Weights of a small GPT-style language model, trained from scratch on English Wikipedia.
Size: 16 layers, width 320, 5 heads of 64, vocabulary 8192, 19.8M parameters.
Architecture: RMSNorm before each block, learned positions, no biases in attention or MLP, untied embeddings.
Training: a variant of Adam for these matrices, 9581 steps.
Each number is 128 + 24 x the weight over its row's rms, rounded and kept within 0 to 255. Layers, rows and columns count from 0. Numbers have three digits each. The size before them is the row's rms in percent of the matrix's.

# layer 11 attention output (transposed), 320x320, rms 0.0551, rows 22-63, columns 160-239
085:109125130100146106102138136149145121144095112131099132146168154141143130138173083132157128129129098122146124144113166126084120140121133139089114115164135118188115159151152098099123084112110087128074104126105136158120159133128094142089109151
092:136129141161151129131159157146168127164109108117141161154119123059164129080192184134116143150142163130161088157149095108119097121165132144136106136129116084061120133100086136114123139094145141115097151132118107116152139140131143151157144127
087:106116129140159136125113145153079134143160158082121120152146098101136135134141150094125055101135128119101131141122142103116147121109138117137151096113136111106129149140109136113176143096090109114142137127140070095172127109101112108159119112
086:138118169145137150118143114132159106132097109120112109136136103123121113089173167089128135187155173144135121159133121121158141152169117134183143185166108123114138109104151106139131190117144121146122132134112150115159134147144130137145140116
085:162173123160146128075121133115124118152132092117118119145172128153141142122081119119152133131163113139120091123167119102107124158062118172151123138110128124087137118141140132128100118135113104143113170146139127123137173150127134146130129141
086:143138169152093151147144121124113112126089114095099117137097142112117129142138177131088141142124139124141136166134106110150152145143138114155126141166084122145164145140103117166132133123110153135143131138111127107149084106113096150177123127
089:106123122175121103128162129124100138108101154148108141135110182129114139071118160134070147104134149149121098112144092132158122134124130095154154151147170143114111138154148120132105087133151123138091099118161139128121128107103148137134125147
082:134164124140103109112073122106140118132137094125157128082185139137093161161152123150128166148137105146112130151174146098082159142161113140148103139143120140142100151139172125148119099139142129130130087097142153151154148116119117128103114148
080:100132109109160113148133103137089134096118160106124109096131129138091099138093139128135121119156096121150194138145142140178142160146167073086135098101139130179119168117115116144120158136113109138130120141125156098107108099109107145124128076
087:095138125076133092114151133159196081119103116105130156125123135124147127137118143109157133150123091126140160152113092135147112135165118140131127175129107137176123122161147091117129140130144137126120098107129109111133174100124132148142163168
089:118126138138150099142147157123141124120112116118089133140136132116143097155140143138141128164132116110121137118134096119168102135138117123166130122137170130124165176143146087135123138134145090084072142156120172108092103135128166142132110121
082:142146114143134102124126099109149141115131144159133086092082135146082173125089126127133132122132111094104167110152097156145140150129097150144171140090170118177138130139109147139128120143134141086162141117166166123089125098129148104111121116
093:172137130150108118138113131147104121152152141082122151134117107134086111131085125161159157104089108093114155156128123112101108106112136128108114130120122165105104095108177109124112132156181129134145136144146130138153124100113154127147160142
081:149110117115121097118149181131132122108102113152137095105114145134118120125112160137086087159143103156151172127114103120139106123111148139150123102154143149161130156117189146133161145149142099089079129164091128109178121112086119160174141149
090:170169135137122134121146092125115146114112134147097150146112128160161166126087123165154139106131095125148126105101126163104098104141122090157151152129140090169130108164138128122107082112118121154093165109117115172145102127149072086090154116
089:083162128147176144118143119154137157137139144189142131128132158121160161127140127110099085120114156129126108125107097114145114131177150112084161167105130115111144104131102133131132117089132144137073118123114119125107105143174112144135144092
088:107124156156127156137133133109129158125111152156114136149108153159111165146158091131156186117112137097163147149142142169119149101127139155114118120141130123154110116126137109110105109135156142174088168117112150126110125164132128109095088129
088:113100137124142133170097144103132146147163135112114077152168114140102131161151097132144115117165127142081137144131142108100098112104104138102143118174128133146119146138119133145144102134115078141142141149164175120087116153154116124136125137
078:094141153119148128153143139133123164100147127130118123150094145132158113135126141072153133131089183111111128159085115189104126117118132167160115158127115116114146137136110146137150107099117141134124131174115131097111106157146139126129136145
088:160112125098150183144106137130103132122158142155126124114140137131092121129115151161122119136128140134141116148184127129146120119136147106120113125109133126102144102105155127114130153170170083143095171156098125144134147126124147126157123142
085:128146133098129099136119105120101111127135127101105047132130087128141147117104128089146132121096103084118118149164118148094124116108137137159125107145125090135145148127156145128120110096082098144130111113086156102082108125146071109139140148
085:100118086116144103179159133120107185134157138116103136119105126097142088110129156111154148118112195082130120159123115148161134122152141118129134151144145125116134141118119106104128154107114105134093107128097111120132098122123142120128130108
089:077122085115137166144143116153150070120117123109095085111155148115102108114175131065143143150114093138141114130118145120144103146168132063116153158099136127156161143134101111132186151134104092111126113109075150082102172132138144151062068151
091:131113121117098096116115117171140121111087141091132106085141139125129148099140133124092118131114108165107116130177136105129117134101130134086112143170202147156120155144120100139131155159126112063130110102172117156165177110113129125128113167
085:123132132116128149090165133145172162152122116176130115132108090140162116075120121108117134124154140090104104092117137162156109116117128111129174135106136151124112119119142142118117130086152161124074110138113133121119130138118142127124105113
073:115154113136130139132112117138133159131143134105124127120146130097111120133141112094153087081140179136114152136120140176097139119083138141072105158120149108131116143138103109149140128126142136093132135119187139127118140147157146124110125130
091:125126162099144133142152122108135135116133144115143155137116119173123089104077121082133113144143110135109123090110129161167099143111108139123173127136151116176158094161125136106120110092181139144100099171119126147109142101126111136119099131
096:115149102098139136161167115111193114162160146110066126122142138154114125078113147135122124146108084145075128155108123110124112152135127120111147136120089120152132147177158129147133148124096144126137145147096137087133108099130144187123136160
083:126110107139204063125141132185149120105114161137127182124102149140145124099100130173135089115132086124120068088110113169145091123100157155115100121106136156150120145134117133116140143139138119119108128163111121141136118131071149135142145130
084:131129079128141110161134123141137158132177137117130120099142116160095128111140128100177150131125149106073151149147148128123148127157145111105107131103091132157131104113165101122108149091124148159110107098090171138142144107106143132096142137
075:157135134152131129100111159114121126134131118137140158162104141113171172163107154155115163145146135089125113130104133121118175141128119151127105151150157128104105143139097104141129078119163116112101135138119116162128140117086137109135095099
079:134081134099090147131141156137095182148121085103142078120130096103135123122135155129092109163138155094089128117123114080133153115086133140132133104149144160116093184124131133123138136101128160073147098111160087088157119128098117147168156133
083:120129111135168067139157147169157100148116138147148129109093123175141124133103143140144108150129078142167112106119070138182117148163145134118128117126097129119155138126166120142109125122152080113097151153103128098105081091094144152128146147
075:147117143086079167132126117105133134149133153078088110121147089117098138120204149095101120161146148132104138194109132107111168127153135147131109109184117156083104145117144120116149170147089117122142118122126104099149130152137089139142155134
090:169139140078118102130104123138145112117113140135119123094140135144092161117081170114108099116116143118089138146154135115133133168111116122121088168135133154178129127120108118158142107124123152113137105127153140137130180128105108107179122135
098:162095157125118140049149103144141135144103099096178134101133106126146086117127134146120129145146114154146137138126180115144172132132126124106101129154084141147098160119117120130100118133138142089148123157111139185142151123095119156141139118
076:151122164117119148163078153114101162128177097118136123158151116101125109142135145101114123112140208114132141168140143077125132154096112106127133112139142142069108147112080133112157129107127131128116114120174110108111135140154149128158088106
088:125084113152157103171156115138093156133108143136124087116089140138142116115122097162133052086073095137127131112084172168170125102151115095093159118148105113179149108150141148115123149121139112096111148128126136096125066119106110123128140169
089:075144147097146117156160142160143128097157164129091144177085158078136105097114165094113131116120173099144157188129053134111116110121160136131084142121150116138134144127179093093108156110147134128096116142122116119102107141129161158183160154
077:097137096163121117157160140140102196140170117097119158136106119130161105128165133118139081095102130173145140140095131161109155072124135131165136110145147145125136139140121129099117146109112151139163134126193117094126088173148075130118154124
093:137109147116147083126125151118099125092136127137214159108097136178103131129100150144127135089128116133102141143153119166160105105078139139136112100090124139159110116124140137096108116126144129112115125128110139121098136094068126105159158144
092:136121130119124128140160101113102125164143115123094147153124101156180140105116118126141104175127087123100091094151156122128146141131126142148131152142140124109100137133099106123106137116125088112137105144144085134138106155126113135110159150
# layer 11 attention value, 320x320, rms 0.056, rows 23-63, columns 160-239
088:110120071154104113148120134074134135130108121148116146111120127122136124129143152108146103119130162145132141167103139158119136115153135128143137179165138161153088188130111136103076120124128105149128113138112120117108135142139110131114152112
083:135104104138109167118135121111140122137094114159110156142128114088136163116181162105125141160130117143154074145111130134136159113141115119088104176142058116143113144159105122091106133167145128109102138119141100122165088115113141110155152126
095:073121090157121149146136145136124120114118148131090138086141137095108085108113119111106118100131159169146128146098129161116107131123129129128116135101125146159096147168116130111167098095114141072146130145130120133097160135182146118137123112
084:153104133103122116102102139161127132122134156104075119134089131133130153131128123188113140125116129160117127093098110128137150113152123135157161105166116160125116131120133144162143150120122135135130144096137149144108097092103082121139137132
086:111116090112115151146094087147104096086121125162147178112124172114130135089140142111118123104151156145167131138123124126119130086148136138130086162130142117105071123184086125107096135143147140093136122105118114108113118148106095100090154138
088:156134142115136142152147157097165111144095122114152148100133112123134147097145113098144139150105168136144108134179118113088101131133129132151155126134103126101179128127134090139123119106103120083149093149110127138116149129112122117126126141
084:113150154110149130151157117160126128087189166106121133156154128163165098152084147120158117116125128148114150140117106130170132127118132134135126090158117108089147099122108140144165154147128116131107132115117159155101112153124095109101100129
082:113117168118151148110170074116124122114121110128111136129127126148147124141129105121112142082126159097098111144132111146138102147123144136139114122140123104108138100113116122130115110138072168098131124161137108127110140145099125171134121191
089:116120099088142096094139075142134127159162138131151123125129140117142070151113123141111121150151128162144151104108166099120096105121132116107131133090100096139113157119135128109155112119106110153156129099127121102125131130116115119128088118
086:137110157157128113119126132105178207136128170154141137144120155143125149154154069126108151112096153135093128133140155128161133142137135112127126128107127130144099119131141146136122130101149107142175118090120113121171106096118111137092119146
082:128090165128132113094128124184159112068141151124105133110161117146101117126146116085115111123106083120122131118148166131123098141143139133134076091132106123093128133111175123136148117152148117154141125159126158135084159111121166152107115150
091:095159125117115130105136128109116112114096115139114178136134142120170186118151172098088128121168123140182106120154119129143124162160125154116104059142119116111128153141140136152129132145087136108118106175106110142089129134134107096159135142
088:129124171117168155138125125112119168111161156118127136148167126159143110127170080120123179139084129153140104132149133101149143139141114107149109093136118132147119109136128147132124137096142137178156109059138110117116115121143093149119126111
090:121104149077069088088132089198139123124129102126124137140096120137096146136113103135130127120130098090131150143108152158147122123113138139119100081130116138117142106128158092118131173132117152092127114147126162083114143128135152117108109162
089:177148129155108094095154084110140094172137087114079116153129144153105111115097158120123114100105131172108086120120140170110154102102136145134174116138141099125135150098113107109124157121124115166132142154112138130104137130171151192093115152
087:108177159099094134144123067134087107106140111116190149085103135131143137124123171145129111152127144124082145153128178132124141106133140139142142097142150142110140124149134102161102103147110113128178091116123119152132154115134084134150166117
097:115162083116136146154137115114123143097129117134156127152136166153162113123129191109123123112108110125083081136109134110141170131122137145147136099149129081125172124144135148143149129138152148091080179089132176159175089106144127146125116099
079:121142129170093144113078121140142095132129106140163131101158120127121130096161085142109126078130144112136120113153140150119146120126112118106123164104166145137127123104112128125136115140170138108145130061140106159158143118145133066103177133
090:111148077134132140101139149104137119116115119125091142118169168152114130108138126117158095144112089157094079178113086092137136146152132142107111102128097200175109171156104108120148150093127132152124116095107120114128129138102104145137119137
088:136119126130102151122132096223141130070112130128163148077077138106110114152155165103116144097124139131129114123111129124139110139136157096095108139147132106131119134124120167107106091197167142117131155086130158131140135139107182090130134164
084:113149122210125132087092144119153145121117103162139146115151150089130124151146146138091116080134178117103138159156144169112140121122111094118123180113167111145164139105110079115142153104150117143133113166140078138150167148128128087120169117
088:120113147154127105131143153142132136145128128139145129108127117122122076100080125114152110102105168137105145145116150137093144153118141141134139141086147121147131069118075135093126120099120125096116126151124117152145164144098142128164103114
095:133115123111202122143148138135168166163141165136143133165101125105143114109112141111146127164139143089151141141115156118123150146119146124147155133108100113075127114154145118089152120126131120153109112167128145104121124098095180160093096093
084:116097151181130146112147137126114150131099137118126141135147127080117123170118128103112128138069144121158128111158173115130099167131118110098143149119150126167130162119115113137125106130083098093152133143123101143117130110132109146166128127
078:162135133147124103135107143117152101134100132148151112135112112130129132110139151161106150097129109110130112098155162139147111135134093137155172126111120138145087121116140090133175120111112131132105123174124107172088085107106181131105122102
090:119153114157130115082137176083133120136108127154117169127136127139133137132129127119102158149117142080176145077143129099118119154112125130135147151051110157123101102088111110177138078127093105109148122081146098083135137102120132106177177136
096:116112147115134133112140159171100138107116161166115181169128173137142134140122153133101145130140148122153170127141126140126158090146152160148120118146147104113143101131143133127112118139131162134121135112132127070150125128129141145155095099
084:147135164129132139114124162067126167152113134147102129171094116184118129110181081119159146172132157118127147110167138088150170143113136121149135131153117110081158137094160165078096123108135126121148156124143084142158091089117118116157142143
083:091122145141153150102149149123088083121146118141114134142156133129130122129102140154102103073125127116150130138122147141132098152138104129087125164149149108128133151124095111131128112178086135099138153162114118151120151158164137126189137118
079:110139151126098104112076114121124149107171133128135115134140113093121150107148171112114128106122139123140185141143151151139100121147074124106173110153128136147125103168106147109122165121155113167146112135134131128128126147168046122116167159
077:144083114150154143121107110097149135129127187121125146148138149082132141164178141117125147144132170127175109134153145118121129152158091093134120146128127100128123129166118115116118120138158094176146136156131112089127108113126138099124153107
088:108139146087156133094144124115126183098119168127078154141130121152136139119135113125107145131126143144150097106162146101140139138118150124131090085132118068153107130087112139113174112126134150151157107096119110133135143111136107143118127176
087:108153092124160162164157104134096130112138157127154120143142134108149114147093146108109133144152150155177118177102113146110107080137163116116103148101127142139124128143099112115145141124126157137107108142116137104145104154143166109125123080
092:141109119104147107123145125107135083139127138150139145149109133150113124127140055157151130126142152124119127093157127104125119167127109141183149130100118156086119117158084139107153107108162138098152101158126150140131120122122119120117140089
096:130149108090128131161125126128100142097151182144097112161139130120118091168163092104139147141122122123142155126136122123154071108154119115119147173129125171117111116141165131102130157128054137139120154077132134137135096155123057122097114167
077:146130075115123101113136145119163100149098099189133115122134133112150119162169112164105112114097093166073101153159119158141137155130101139164151207144121133147138139152102126126136115127147106129139107117138139116132136138139129110110133123
084:148114151120149138097136106116142134136138151139102186133175145129104149118139136107108132130119100106186084135147143126088136128137117123127106091099179087099106127118125075110137138115130097160135154125136148122137149082123200151110153146
091:156146106158127131116098111131121089157090094154164146065133141147180154126193107112073132108124151180109084126147145113129127102130146114150163154111113109147123144160119149155090098147096140175174116131127101111145153126141135136134127120
084:187113155131137141099131090096135105152091165140142099132134117126106173140119142174112149169177114145123110118121117154136145118123138091114104122104130111119152136093158102136136165135108128116096119161142142129135106113149185136081138116
092:106095106120159165140128121126135093111109136124118109128141163132113109118176088143134127133116073103113118092136125057137107147132113117110112167155092107163129138128120137155105135130122112119170131100128136112143144112097108144154157151
090:150142111150104136110112132150133153105110128103144111176089127129096126120112118091115137116141159105207160120112082151139121111123101103087148123107150100123121150103123139114160094117164148116100163155138115116110131125110143078137150132
# layer 11 attention query, 320x320, rms 0.0372, rows 64-108, columns 160-239
100:168126104100119130117098117157136142137125137148132138148102120099124112104169119129173128117149130132119076127157144149088095157156116129123114096115119179142155118089112118135217144114133139143115119123094135093106140175177108126153081135
101:153143168128108148108124137113148131189163070129096109158130112137154121151141117131148129113130117106126186152104125103130124095120118179135181111142163146092131151127106141133105105106093152143128141090110127125148149118146130154090157119
098:133137178126140079131106113159157121097132141154095096121121084115143112157152094104104128128118142130150148133103106145125133150108110165073094125087176148146113116105113120115119132136138159142142074129118147123156105142160145079099128170
097:117096085111102144102155145135105143180126146117075131116095143164119146109122134134155127155134107122137098145131117138083155177087144104148113155151074149145070145124110146092140100107109154146097138107121125117112114098113151136152186160
105:128119158121115168143135114172093157141147160132129119115140142101100137149158136140161130153060130119148178105108168127163127109127100119129096102131108141110122117091111110109108129103111092113127150120107113126178113170154111113105109114
103:127098080132168120142090120147146150145123133137094115115184112152160092117077163138149138118167160159115120097105130148148130078090126127130112110109173084109093119104096097121121107094153140167137102119159160147100152154115139085119111147
099:121097148118094139152113155123129191137161113119116101156141111138152116122121108156133133118104124127159141119108116114125155088120114088116129114126141117122074116115110111152071154113099149138130086129121076060169102133129133147112129118
098:123144080157104129129168088151167118114134109112134149144137147108114096115138172113133146129074087134146109104160102163126133153079161118122123110103162094153077114130142117143113172122144117093118154115165152172114137132111103090163123102
097:164135125127155119134115139155144098164118122134156080109110103135127171102139133141131155103115102122126108153154141077140102104181126115064126137084172117101166108106122110133135090121159170111125124132162113139155097106114146127137126135
105:151140150137113112144124118132121170137118183095131119183115099143090099147172126143092122154125164149131119136139113085090158120105134120141112138127135135105065111106153143123146138082104113187091113121125099098130092104120130109126144122
108:113158150136143140154119104111113154118102181130103141157103151112090132154131121199120093117136128114106128102142073116115145147142166073146100146145121116164127113088149129097119164135140167151115139134118130095099121113120083129089118098
095:123105130120122060132106112129105120186129116078140151155121116094091124083151090119143118156112120136192119084147176122134156122148121157175122094131144141102140116145103129122113145134110139095168128120060131128131146135126128113106108130
099:128110094133136125184118145132125101104157114146096175139166118129129143125133147114143157128125114090121133138135077100140092081115125130152172088119140104132118148131097141187123120111128132118135143144175151100104125186086130098117111135
103:124124063157155079102169154095127106096117117116128120143126097096172097103115118108107109127146137132138150147102113126110083103139119112141125097099192133145150188144113094092164135134097116093113146167141122152162143152131120113136088122
099:154162148127147136124091110165098150131120161162174095117099059116114146146129123118121108190174143119164168099093171132162196147131119155067117141130121118151146128130091103112101141119117132127111122114172146126144126100136128115094155126
097:107159118105096090111104132139085168139151144124132123106100154132112093147119151125146142137151128118147117113075139119145165093144145134180132138141127130115115129125143141132099146105098107130095155118133140098095124130193119139135119138
102:110144110122167077126134099117098131110124123136140118119154094152204161102146139128090091108105130116100127165098150141110090160151146161133131144097171162140144133139139138156101183095125155154128165141084148112153125123172087133092088138
086:119133146175081101142086165102121146147148104112169099129127127146108160120092106146095091102113124130115119142122106096124119118098112128103154104134147152160155147129144116106112137080123167102130142169097122158113119149132124118160120118
098:133104117121105098128100129111088147140146119083137161108118138113132065137152128104154064120141129079138174144175105163131086116146151125111118148128137099101068144127150151115142145161124127113104105149129156095111112135121187137154130131
099:167120133140132153161088153144112165135121116097158126088124121123090176150155094108140116153135154135127108136169140145117145149158089130064131135129131141098116135110070123138123119100114126125109148145132144082119171153158120126146167151
092:151121123120171118152126178071130149136110138128105157153110134152120092127079105093139135121141132105120091147097154154108127094097106113161164116119120162076144094139138135123140089139144079123131148126116112104159116154149154116093152125
100:136152109160085147166148096147153119164125076127137092109132124093108117117125130088134135168182117137139124085120105119140131119140138144142126164148123090132155160116147145175113120120172129150098117128160188136156059134159056121137098130
103:112114132155141176119102133116115129112133119130094138166124115099150195120133147137124099120151177145110192152111143127104141126173090170196138105102128150167168139121103132161146106169118138146111103100133138125130112158095107120141110107
099:122113176128127105115146134161127159161167137137151080137123147164142133105144103162146143120138143162153133084146106153102155140127120089138116135172167109094109106109131154148128105170160093114122124089144196135135129159129124135128109159
095:129084128124114136102141136162110152112130135137126134170114151086145188129121202146125141150142119116127129110157154136097117108111117180133138156170153150112117124133111133149140136111173132116092122143149122145146135113110096149122086124
096:128145154151104139150136098145116139142100125132109127096107114138102139139093125143120128109128131121141139133163144152114139145117081178132102159105132187126112104109118133143161109142130130106120112139151119123098078086110103128149102135
096:142122129133145150143119088135124145120120125123119099124101127138118150116129119155124178124132102121129140111157136113101114150122136133106174123119134138149076086130125144108158139140141161141095119123159138110096125110147135131143124127
100:130136096148165123098139124144148109090093073151121112113111097121150144137093090070108077074162146158123128179102136136140091112109131136140121146157157124112156135149124102111062169096111118142113087097103169139167084151099106118145103139
098:113140128089148160177097173140113129125141116126134132111105162131163118134145157117092111133164123154129131164129145102147087108129102114125112125155122125097095151152117149148142145171121083148137124112130146163169126160106151123121152138
102:108091128108121160122132171132132107145114124158114102145162126110126135158109138097173104141181119185106087098120112127144128088138105106122117144154094104124143154116103115102119119103101127124115147134152085069087122137151148122148119137
092:069105103175148128142137145096167142120098130126121139106115133127167134141148141135134141139127107182149108116134110133138174115128147125136144132157134087122068140158157146098148144111124127132149143082103091133066137100114083105136103151
101:060099093123107139122146102128111145100139132166152107100125159142119132149142120159165135117127111130118128090148102131127112130145152124135136150134136128089106108097110132072105066160119133161110101090097137106165139115094081099117163134
102:105115159143086126134115135155119142120104127097136133129111141143101127086115130122140115107104175087122089125126133144140117141116113124144122124147105162128114131154123111090129128150112136151098172135147081119156124136113131108130184137
103:132123067142160090144157123148124124137074164108127157112093143092128143125121134150166151100169099127139082131105131131133118145084125130099107142108173099111098124139132151101109160119119122142116129139135133147111108073081157113141127136
106:113122087133113131125108145129145089142108076136115130116166125172147129156142092098159161106135151094099147143131152124149099130165167148142070143124167134127134151098130136147146105131111127135136117153141107114153120146116143140128061120
097:108105102161166104132086107112127137175151102116095120124155163121120108162135127128141137119129164107093126152134137109110131126148118074170099140127090139116115103146105079128096160185148131154149163161137111119091104107122165175142117145
109:111136116148128115108133128102140132115102091144135139128085118158131137117130121135127132134159111109123171117102064176169166116122141118093083125123130125171098136149084130138133127098129088120120118128165118145147142119141085155143072123
105:115125217121139156140100145126170161144129119142128145073138100098163165109127109110139110122104151106077106165106166143135122116140134181148155118111127091127135108128132090087118082114094141117148106141088127133137124180156155146134079106
094:122137099121164187144148099136133134119189154148108140096136144168131089134121099155111144134146130140137126086171090152175128158125145099127117152150108144117180091117134152115093108095121123100111165141160164145120128128153104086135177159
105:125078131123111138138163113123064107077168151082128112141116162126135103153130146168100140166130088108153139147140121129139131122128121119099108136146129133142127146128145118108154091138130171132112108136157112122090158114122116089160161131
100:150099151117141121117174126143120151088091105164112163097136111114115148108148112082116114089113130138109099144138149104115120100134148133162106107142146104143134167145132113130134138096091086119153143088110142127115119123068127122124129140
101:105162121073126147108103109160099081165108130120139113128163116159151160151089163146138099167163122143092151144163143105128124125090136148114081107170126102132136140139170134104132115111112095138152149101152069059137174113099110090135118155
102:126173083140151137135136126180121141136150159098121121162128141136165138184086112125161133112101120135157147108137131106149138138095159113137112118115111156102106109139130138127185107129122115136091126140106122100112160115125123105181121149
103:130146128076110101158157104197103137154135123087149143191132109173124143175136145126147128115145112140145078109127138118154099144151110083156132126139130151113093131143150162094107126111115143131088115160166157125056150122133122133113152129
106:103126161139147137163109138108086135177135095147130152139084141120093161168135108143093108150135128101114117123139184134111159128092096121121143144112150151141117106117180177162109187107164140125101105177125139113112152146088135096138107099
# layer 11 attention key, 320x320, rms 0.0374, rows 64-108, columns 160-239
100:121072175126145102143086111133133175147134109158143174121122175175114121081116137129125132140057123128145108100117158088112102122151145103178146147123138122181133091151121157170103143090161154157151098126104124190175128162116152158122100149
100:046152095185134138137120069140143121113123062101129179117078107102154123080135132112154120154137088079098167201131114144098113133120098178129147121201143154103091121154098174122104122138140136143129116108121143106126099122117092141134144172
101:161090125156125157130098151126144162111121139125140144142126142092107147104167112145099122112093095121106092120169174132130105129145158132145127100146124102141136129115112152144158145110129137143125115150114138134130100140117116102096130182
101:149116096125118120120179108104142156145137159151138106137101098129141130117142133120178112126119118091126110146121124145109101106086121098133126104117130107135109129131150122140175145145118142106100122145157143111120115152149148171113129159
107:150144150156097113152159134135141138145117123136155114121151113109127130096104150113146175089145109110167141141099167166139125108139173111100112126110133176129114141092181137159125119124141133108114136100109152137103141183113123122173109158
106:125081146159140144143113111120126134114169121135153064133108094154094091160093138196151154122142175087141093175098138126133155122150132109115103134138154138152137165105089124135113111079126142142130130129092156128122129166108141110092138126
102:129142119123110111131124105148129117147140105110144093109132143183143135135102095132166104115120127114125133127094127159122123181126097114131136134124087130128098118167126163157107101098152124142084133136133177127154139137150101101113109104
102:171110123139142120097110140107096138098153139098119106157128139154105091102147147140107144129125148130153106155087119117115135082111148087106141088110135149075109156127139149101181189162089114126151115115163179138150088183104146132112127129
100:145097149135113118146117151111170114136065107122144115116149146133102155103179091149126131091110119132100069120147147123128122160128123065111153176128128112144176107106091148123149124138123141108155146102109114144150108110089100122150103149
104:175106136118113103143139091171168126174096122102144142132120119172155142129122138127136136121133114077123101144123126080143129157122160116101137161118103098118089142134114139121120143132126096144121125167124133082126146124131143140129151167
105:146141138123156143124084132089127141170119194126114151125144138121142119158061102089137104169112161129139118109140097120134099195141149101166145167154115114155085176150184089149100150168117087136130145146126148113124110080154134139141123102
100:123117057126104135155123132105145098106125127165106101136076142139172105123156139167102116139106087150143132098173135129129133102167104123101142125120116133134100127123143161114183141104097090114174110137131112142117099131092120120137132159
099:127149126093068161128100132128154127114150138108090131148083117157109117153129075139096136112154132127110153127139118156142074101132120132136124132112170147120154148130090114129137156101190135093168108134097128104112119135110095132125145138
099:138143110114103102098128095133107130123119133094119142115124080180119145118089141099124102135087160123171122149139136133108137161137078142096159110091123120135157190107138112129170165137118112108085134119140131167135148144122099106115131119
099:143089138113103146113142097146135160136113091134120106130093118098158114153153122159112157092081087132135114118126148134111112082156155120116113160147105148136112139124125117182104095114116123097130143124131105151081106120148127109123123071
100:122161119090123128113084128133140139155128149132142111114159117172123162125120163128126178089111163116107132131103163111165111095129108127134104137102106136145110127138102089159099127150172126113126123115113084146085116128116092118125088126
103:146147127132120103117127125127131144125131163133129156134128111185126109124108096140128109186098120159105123145136151137122118114126148169114137112134090153106119126147154143108100141119102079109163190149117142167118094153113057098101128131
091:098145128125153142125123137129174093112097128152134151100144109151175135120146087138168152152149115123120104138133149120129085145156064101120162163170124152151185134138107118111138099143119155117127115130115141101142141143112068108130128151
097:108124092067118139157133165128137108124106107154118154129116163189106129147102069116149060095133113149096121112105167135149167157117145097144136157120114133083086139157115119132137100117143140122109123142162136140116113150114131148159145101
101:123131161112164123145143123114083146159121101081121120133103158155159109167122111125136137087129121116141144107129153151134146171114108117134126114137154109124083065154116113147138094072143149097095124145115097145126157093109102148131105101
094:147102122097127099165094122128140134086163165156131152108124141142112111125148080141136092115151152114123121110154128126124128112092071146125132167123117144155137142132158147158119120121167095127135114098133123125120161096136126119107139109
101:149101121141120127123110167113110139161129148139151113125117110045113096088149116111120141174176095153114117145095115130153129106108133097114098144140141098135108105125053055100138129114147114113117112097125099143119111138124118140166134126
105:083143149106133120141107130150103096141180135218142138161105171098138133077111106162123112124178139139124152125101097095092131062128127139134092129119113176127099107119099132125127096124139110132145157136109177114160115151133173100166100095
097:148128118151143153144133093084122139134117097120130099156162140137144159103160109155145145131149116142143107107171138142115121163103071104145102120101143098123110072131111151129171135101153137180111103188117112122110114131098111150138124106
096:170111151169117143107082108134091132138102150135117132137141122134143099077116095153129149130124126139126147106114145130100135090131109159129100106150140153082109149119131083126141137151091081114121131146127136139091155133149153120159132137
098:118127109154175146126148106127105128097182084111143120137118155160121132109080124136136165113154102164159138148123141143124162095085122132150112130129146104122138094157147154085127165171108138093107170171166114150125094132130099096126154132
101:133140160124102127146118103127132124113144147129139125143123114096131169123115112118114119127124117079123113167129154093129058134148176138125152165123146122179131108150072179132091143161112147155129112132138149133151134121116122076141126131
100:160137176125085181148109156088141097126102148122190141130110100123100119144133190121151141141124122114085154112115120154110134158127148180147139144089146117118108115143127117127120122101127107119069131152119122085087126119115122101150094147
099:162146152139116109167145156105112119126116114110154132123183155128112103162095162126094116130085098166117111159132129123158108166094128136118132097132134115095130067132135092137144143130133129125142155160118127145115152101129116125131183140
105:153119110115163111108077186095116136159127137144126097127085112142123153122127141148176104143129085116142124183110149107144131147147143091152170085117116112154127151115166106158114125099156093126125136109128124165158115104160133128160143145
096:131158114135114128098084136112111115070143142100126142137132106122129139159143139118123132139135130137160121168132114152125184096150128109123113094147142116067109148109134167136116155140135113133163117180147133120162139153128113133121113169
100:157131116143137148152122105104107120136098126131132131150121116120117156136178109109183149112122142166157124121125093120104115131175077109152128103149127125112148139145118112102070111110107154134095104118123139137158129151138106147165135149
102:183106096088113110119123113126144084184121099128144129121154100148118142117090070107157092092090121155143110122110080112105096131160108089093161158133110139152083059122132127124107137115143109127148134128157161142120156118114110154134127096
102:138108141072126134125149107144132077105070175109098136135123072111092119121108118136088154180112116102124079137118132131139124139138093113125147149094148123094148133091096119141127127147125088147094096138138149099171110090111102126107113089
107:155142115155115112138151132128153077116133099136145117138114135123101128134139122107125108137078090128108184157146121114153083128150142189171100101141128123130133162172137118155140143170164112113088126102133151146125096218155136089142128123
098:107122160110124123146109103076163107156121125157137120126155141095149110147121135152102107169096155126142113102112159113151146136153115115144145131161117143133130165110142099201089154121069063141135121109104162159148103120156097132148083141
108:096164135107131088123117079154094101115122113155114093119175107144114138117138152112141183135109123080132123149101143138131129164130141104156123136114112112115145133155079136160154128116138112103115111108101153118128122105101151147123112128
102:133153113107141177155154140089163109142132069140130173123118148134129144141120127125155127119131150082160171107116151114122102156117068180180137153138143170129104096102151099152108106123155123161128131116146113121136143176083081111165162104
094:110140131140131118112146107131112128132157108117118157132126150156112091111134164095144127150154133185153147133185123141123065140141187131146159105159148135150148135116123161106178136139115125126163150145155140103106104139100133160132169126
102:117162099141150162155083172139138085058073173092150103148110147159162126117102124147143116100114152150110142124106083151122146097106147117137162097116116138121160137139102123097133061141099145118142110143165160082096144155126123133132132115
100:125168148101131095116148123122143088132125147112084115165136115139175112085155132077124125120128150148107107116112104149153112103162145178123152132079128138115112128134138142146128092119112096077158103143185121118164150171142108163140165142
102:169159149110120120131122159156089118105111077134177107128141126105159145118141085084103132160106131156132169178122145129081129126110163146109120109068133110127117148103139100110131125130093117150142146070135113093109130146141072137150164136
102:143170117143134142086165094142106126144130104061136104140122108157130117136112113119162148093155109138159128161132144111121137139093135125128142152141137115130142120136096125148141094132130166135113108124127102103144127145149118119173181120
104:122127131106140120116147123148100128174123161127174124117099121130126135203130103156089090158113111096158171137151118134132131112150088085119103118103123155140132098146136156145082114113107160140108089116124143116138118136129133112123130147
103:114114135170117150114136136145163156077108096105149113144105108139157142088122123129137084155132091113136122144141132130151135110109127154118104145145136107140137132115134116107125153137136136083117114135150113105145129146129152122113076166